Weights of a small transformer language model.
Architecture: learned positions, biases, tied embeddings.
Each number is 50 + 12 x the weight over the matrix's rms, rounded and kept within 0 to 99. Layers, rows and columns count from 0.

# layer 2 MLP down (transposed), 768x192, rms 0.215, rows 406-428, columns 48-95
45 36 54 47 49 36 32 43 53 51 48 54 59 48 66 31 48 64 43 49 56 36 57 56 42 45 43 46 60 43 46 48 30 39 51 55 48 46 69 50 51 43 37 48 52 43 39 49
26 18 44 64 61 54 42 41 70 58 59 72 43 65 44 49 27 54 58 30 55 38 52 57 53 37 55 48 54 62 49 48 41 66 32 50 61 45 46 68 50 41 46 46 55 16 46 27
51 40 62 29 38 35 48 41 69 49 60 51 54 41 56 58 22 37 44 30 43 50 39 42 56 58 62 50 55 47 43 44 59 41 42 46 65 49 33 41 35 62 64 50 32 39 42 46
65 52 68 48 45 54 61 49 50 58 60 70 69 44 55 49 60 54 59 70 44 52 52 30 53 46 55 41 57 43 42 55 46 52 52 53 40 66 49 61 62 39 48 69 38 75 33 28
51 44 63 30 44 37 48 46 45 60 43 44 77 86 25 57 26 46 46 59 42 62 49 51 40 42 71 40 42 66 37 58 65 53 45 39 46 49 54 49 54 45 67 28 54 69 43 32
50 41 28 33 51 48 49 46 59 32 50 41 37 53 69 43 42 38 49 53 60 38 47 28 34 34 48 60 47 49 15 34 49 41 45 55 49 51 34 38 33 48 57 51 47 50 46 59
51 80 43 52 34 31 56 69 44 43 53 80 56 57 54 49 46 38 56 40 36 59 51 25 39 41 28 60 62 58 24 57 60 56 62 39 61 42 39 62 41 84 65 72 43 70 35 31
60 19 16 49 55 53 48 58 43 47 53 50 48 46 50 32 47 57 64 26 45 60 57 60 47 54 60 52 63 63 44 59 50 57 40 42 56 53 38 67 55 62 55 50 40 46 53 61
54 82 49 46 39 39 60 35 48 42 72 53 50 29 48 65 59 33 34 54 33 66 57 45 37 58 51 59 42 53 40 66 48 68 37 34 74 50 36 44 47 66 50 54 36 78 54 55
30 45 32 32 56 64 36 54 44 55 31 46 28 47 56 83 53 52 65 59 48 34 55 55 57 27 65 45 56 28 57 47 43 50 52 55 27 60 56 40 64 48 46 54 57 54 40 43
39 52 69 52 42 39 47 53 33 40 66 44 52 53 77 56 69 43 46 42 55 43 49 67 67 53 63 45 51 64 28 54 44 55 55 48 52 24 39 64 42 41 54 50 35 32 61 39
47 52 54 60 58 66 53 55 59 32 54 62 44 50 40 59 52 31 60 54 50 58 39 47 77 54 64 43 62 47 65 58 64 28 56 63 76 51 34 47 49 56 62 61 80 83 44 42
59 62 56 53 59 49 74 66 56 47 54 43 47 47 49 46 89 63 54 30 40 48 78 54 46 38 34 54 62 40 74 39 31 83 42 57 61 45 59 39 37 52 53 33 64 60 44 52
48 45 53 50 59 50 42 75 44 51 40 47 46 61 73 45 56 33 39 59 45 58 55 37 43 57 49 57 53 36 36 68 47 68 53 49 39 57 51 63 53 40 69 43 58 62 36 75
53 56 34 53 54 38 63 48 51 58 52 57 39 59 71 50 55 59 43 25 33 49 59 51 49 38 51 49 60 53 57 47 51 50 51 53 40 43 49 53 43 63 50 29 48 50 55 55
70 55 51 67 28 62 61 49 65 51 30 38 54 34 60 49 35 49 46 24 68 32 41 38 53 35 39 59 58 49 43 54 45 61 60 54 40 50 52 58 50 61 50 31 43 71 43 56
55 55 54 32 55 51 53 50 40 49 36 44 52 39 32 35 47 40 41 50 69 41 41 31 57 32 49 36 57 51 51 41 46 70 57 66 42 40 51 63 49 74 53 76 53 25 58 55
41 43 40 61 35 30 49 61 47 41 49 51 72 65 47 62 62 34 46 37 66 54 38 33 45 68 34 46 46 50 66 73 60 46 40 52 45 50 44 62 55 56 43 52 72 45 63 30
67 47 38 60 59 44 40 73 42 45 54 64 32 69 38 07 73 21 50 37 28 57 54 62 16 53 31 58 77 65 64 41 33 64 38 35 57 18 41 53 60 53 52 25 86 56 33 59
56 38 65 37 69 54 52 57 80 31 52 38 72 49 41 59 40 44 41 52 57 50 54 49 48 30 62 44 49 42 34 41 57 59 61 55 37 42 41 66 53 33 37 59 39 53 30 49
69 29 43 45 45 42 67 50 62 29 51 30 36 47 48 36 26 47 46 74 51 50 49 16 48 61 58 51 44 23 57 27 51 61 47 34 60 50 56 62 43 42 67 27 42 65 74 53
42 63 49 48 48 65 56 56 35 28 25 51 28 65 43 74 69 45 65 56 44 58 50 46 40 61 48 40 59 51 53 48 32 56 40 61 54 63 62 56 63 39 46 34 39 49 31 48
39 39 47 43 61 57 64 56 52 58 47 55 43 40 49 61 36 56 27 48 84 46 43 61 55 55 75 48 55 59 45 44 51 53 51 50 48 29 50 74 45 48 46 31 24 63 65 54
# layer 2 MLP gate, 768x192, rms 0.25, rows 407-429, columns 48-95
53 52 47 57 42 51 33 63 59 42 60 43 45 41 59 66 64 29 45 50 57 41 69 49 18 35 42 54 66 48 59 39 64 53 54 66 52 58 69 41 45 48 32 53 48 43 43 59
48 63 43 53 67 35 49 45 59 42 60 46 75 45 56 52 50 54 47 61 59 44 68 46 16 48 45 56 44 74 49 52 40 61 53 49 57 39 56 34 49 59 52 50 48 56 38 63
48 45 39 44 50 53 23 40 45 31 50 34 61 55 42 64 51 53 48 48 64 25 48 51 52 52 30 64 40 64 41 33 27 44 37 55 44 24 26 29 38 61 66 62 44 46 69 49
69 47 46 47 36 59 68 63 31 66 21 51 57 62 38 31 49 34 36 51 51 27 32 58 33 55 83 37 49 51 67 56 61 36 46 38 45 58 39 51 62 39 43 60 55 37 61 77
59 62 54 56 40 50 67 52 42 45 27 63 38 52 42 65 45 61 39 60 51 46 46 49 67 50 58 51 49 64 60 45 62 67 67 56 44 30 53 59 32 60 40 42 48 40 32 36
58 49 51 57 24 65 65 72 56 54 55 66 20 42 65 62 32 47 69 30 55 68 48 53 68 62 48 68 51 59 55 52 67 37 24 59 29 50 58 33 44 57 61 45 49 33 71 40
19 50 43 64 49 55 42 45 38 72 59 45 79 58 47 62 39 44 52 61 69 61 52 32 73 37 39 36 50 56 58 42 35 50 36 37 43 51 55 56 65 32 49 52 58 38 59 55
51 47 57 54 46 54 58 36 52 51 53 56 41 60 47 45 41 42 53 47 61 48 67 54 45 46 65 68 50 68 40 58 44 55 59 41 66 56 56 57 33 40 50 55 35 60 58 42
64 34 54 37 34 75 53 50 40 49 38 41 23 56 46 57 40 46 35 74 60 43 54 37 53 50 66 50 57 58 44 68 54 63 39 53 40 49 49 45 63 57 34 57 42 49 45 47
55 64 34 35 45 50 48 61 61 49 26 49 51 48 50 40 60 40 26 57 44 56 53 43 59 28 46 67 46 34 47 69 51 50 36 41 68 66 46 43 50 39 59 59 50 48 80 53
47 47 48 57 51 43 52 48 51 67 40 56 45 69 54 31 49 72 75 50 68 39 53 63 64 48 49 39 60 58 46 44 52 52 42 36 76 46 47 37 37 44 48 52 59 45 64 43
51 38 65 48 34 59 72 51 56 32 71 40 43 53 31 52 55 50 21 51 25 35 56 57 61 57 36 72 35 66 46 37 48 56 52 61 70 32 53 42 51 53 45 42 61 44 66 49
62 35 52 42 62 51 55 42 63 48 53 52 54 57 57 44 52 67 36 36 27 42 53 47 46 41 44 30 64 46 42 58 56 49 66 72 67 57 43 34 34 76 66 52 44 40 44 58
49 50 54 66 64 45 44 47 50 48 45 40 51 35 20 58 40 44 70 39 40 56 51 34 63 60 56 52 53 45 49 43 59 49 60 54 59 46 47 53 53 52 59 54 52 32 61 55
35 25 73 30 54 65 39 47 46 24 44 36 59 54 36 36 47 42 76 44 43 44 56 43 55 57 57 60 58 35 44 58 36 55 61 15 59 60 58 38 59 19 34 32 69 41 80 50
29 18 46 59 37 59 41 40 61 74 55 36 37 61 59 87 55 45 65 44 66 67 58 60 52 48 55 66 30 68 40 63 64 33 55 64 60 48 39 48 52 41 41 45 60 60 50 39
45 57 53 48 73 56 54 46 53 62 50 43 58 44 37 49 57 51 39 62 59 38 43 53 46 28 48 70 66 55 55 47 53 45 44 38 54 54 45 72 63 45 55 43 27 36 48 61
73 00 31 64 43 43 38 64 37 11 74 75 75 52 40 15 62 51 78 63 29 58 63 29 47 53 54 64 44 49 05 82 60 52 02 51 46 00 74 67 58 60 29 23 62 52 57 58
22 58 32 37 55 54 25 64 29 68 56 63 49 44 38 48 62 60 39 35 44 48 67 39 47 73 39 70 39 54 47 57 57 60 51 44 58 61 59 26 56 55 42 50 72 52 51 61
45 54 42 67 64 60 53 37 53 76 51 53 72 25 57 48 51 34 53 32 42 45 55 65 52 44 49 43 57 49 31 49 61 54 72 57 43 61 45 53 47 50 48 55 78 30 60 43
68 51 26 53 59 36 41 50 55 47 55 34 37 27 36 27 66 40 46 50 39 37 68 40 57 43 63 50 55 52 45 51 54 59 56 53 47 66 27 45 65 24 82 41 51 56 77 58
50 43 52 66 52 53 41 64 51 32 42 49 44 38 61 48 57 56 57 33 62 37 42 45 47 56 44 49 56 34 49 55 43 53 45 52 56 35 62 48 44 50 57 44 55 52 48 51
50 89 45 46 14 76 68 30 38 44 61 31 41 26 23 38 56 55 69 51 42 54 54 42 58 38 36 37 47 58 43 59 79 34 57 41 42 46 32 60 60 37 49 51 50 71 59 54
# layer 2 MLP up, 768x192, rms 0.252, rows 407-428, columns 48-95
51 33 44 55 51 33 61 51 46 56 38 59 32 57 69 49 42 35 58 52 74 50 56 54 47 53 67 42 39 47 45 59 36 64 58 53 66 73 48 29 48 56 50 60 40 41 43 33
31 53 49 66 40 58 54 42 74 41 69 53 63 56 39 52 35 40 35 55 59 51 42 38 54 35 42 50 63 48 45 54 41 51 61 57 67 61 52 36 54 59 48 39 41 37 65 44
55 77 46 76 73 59 36 53 37 21 46 34 52 28 43 74 27 61 37 63 74 29 28 58 49 30 37 51 45 05 50 31 56 58 37 36 47 71 43 33 42 36 54 11 55 40 59 30
55 36 66 46 55 53 42 44 66 47 53 56 98 76 33 52 52 40 72 65 47 61 58 63 50 54 75 47 42 48 45 56 60 49 31 29 56 46 52 39 29 56 56 32 45 60 56 34
44 45 39 39 61 37 34 52 62 48 44 40 31 57 67 65 47 48 57 56 64 54 49 37 49 46 52 55 41 56 28 38 63 57 40 50 44 56 25 47 40 50 42 58 40 58 61 49
51 48 72 53 37 45 73 20 80 41 55 40 38 59 58 52 58 69 59 34 68 81 21 60 55 59 49 32 50 49 65 30 54 59 53 71 59 39 67 63 39 42 53 25 60 58 39 60
66 39 38 38 61 45 53 54 46 41 27 39 46 72 47 17 49 45 47 36 33 43 53 49 49 69 51 67 67 55 63 42 69 53 51 60 62 55 37 18 59 75 48 48 63 62 50 53
60 52 47 58 43 48 38 63 57 37 51 43 57 28 52 58 47 45 56 72 35 72 35 34 53 35 32 52 60 56 50 53 53 53 43 67 61 54 52 55 58 53 62 55 40 67 43 44
49 40 47 50 43 63 41 54 74 43 54 33 48 43 64 47 75 48 79 73 88 41 62 54 67 56 55 30 73 45 39 66 41 70 58 58 26 56 28 46 50 37 28 49 38 53 28 30
36 58 49 45 33 34 39 46 47 43 62 42 57 39 49 49 60 57 42 61 50 57 19 48 42 28 29 43 75 50 79 39 65 58 47 52 46 38 59 68 52 53 48 78 50 40 29 53
68 50 59 54 26 56 55 62 49 53 79 32 42 34 65 38 67 56 66 58 27 49 68 40 46 52 66 40 57 45 52 43 40 48 42 46 56 49 32 68 87 57 52 73 42 59 56 43
44 66 60 29 58 66 73 53 45 56 55 34 74 34 32 63 72 35 29 67 58 29 48 43 49 38 47 53 41 57 48 31 31 47 47 54 47 38 66 34 44 56 60 26 35 48 43 42
47 57 56 30 54 55 27 54 41 50 41 55 46 54 42 46 49 52 56 47 69 62 69 60 45 73 53 44 41 62 58 43 58 34 50 40 38 58 70 46 70 30 37 41 55 52 46 65
67 54 47 52 44 63 52 42 68 52 45 53 44 58 75 42 54 69 48 57 47 40 40 60 32 52 54 55 46 53 62 66 69 34 53 55 41 48 60 47 45 50 55 39 50 54 52 45
49 41 61 61 43 26 41 57 57 41 45 47 42 45 60 75 46 64 44 43 49 50 43 42 52 50 43 47 32 53 38 35 62 52 50 62 44 50 57 53 46 49 53 53 32 58 40 44
69 71 36 46 51 22 47 41 63 40 45 39 71 36 42 37 54 45 63 45 74 29 70 52 64 54 55 41 60 53 24 45 46 69 44 69 61 44 63 54 55 76 59 63 55 41 46 51
55 37 42 53 38 54 58 43 41 31 44 38 25 74 59 43 60 37 69 58 54 51 47 68 47 54 43 57 42 47 48 61 57 58 59 39 54 30 48 54 40 56 65 40 61 65 57 48
11 58 39 51 27 28 68 73 47 28 70 56 46 44 79 50 57 46 48 44 49 44 44 23 59 52 44 52 60 60 43 77 63 58 46 62 46 39 56 59 43 76 23 27 72 58 31 62
37 49 57 49 40 54 70 43 63 26 53 40 88 86 51 56 38 40 41 70 62 70 43 49 46 31 40 41 40 51 45 41 55 50 52 41 48 52 52 47 57 58 46 74 31 70 58 29
54 53 55 45 47 35 64 56 28 61 53 59 47 39 39 52 65 59 59 43 43 47 23 50 57 31 32 47 56 53 36 46 40 45 54 76 29 39 71 42 37 51 52 54 45 43 58 57
53 35 68 54 50 89 53 28 36 47 37 48 55 59 38 51 55 44 67 37 34 47 37 42 29 79 59 58 55 44 54 50 59 60 43 30 84 46 52 36 35 56 50 63 19 44 43 39
32 50 46 48 59 34 28 42 48 76 45 47 71 51 55 64 63 58 40 61 32 38 53 32 57 41 55 36 55 57 52 51 53 23 63 46 59 48 39 42 58 58 22 46 51 64 40 53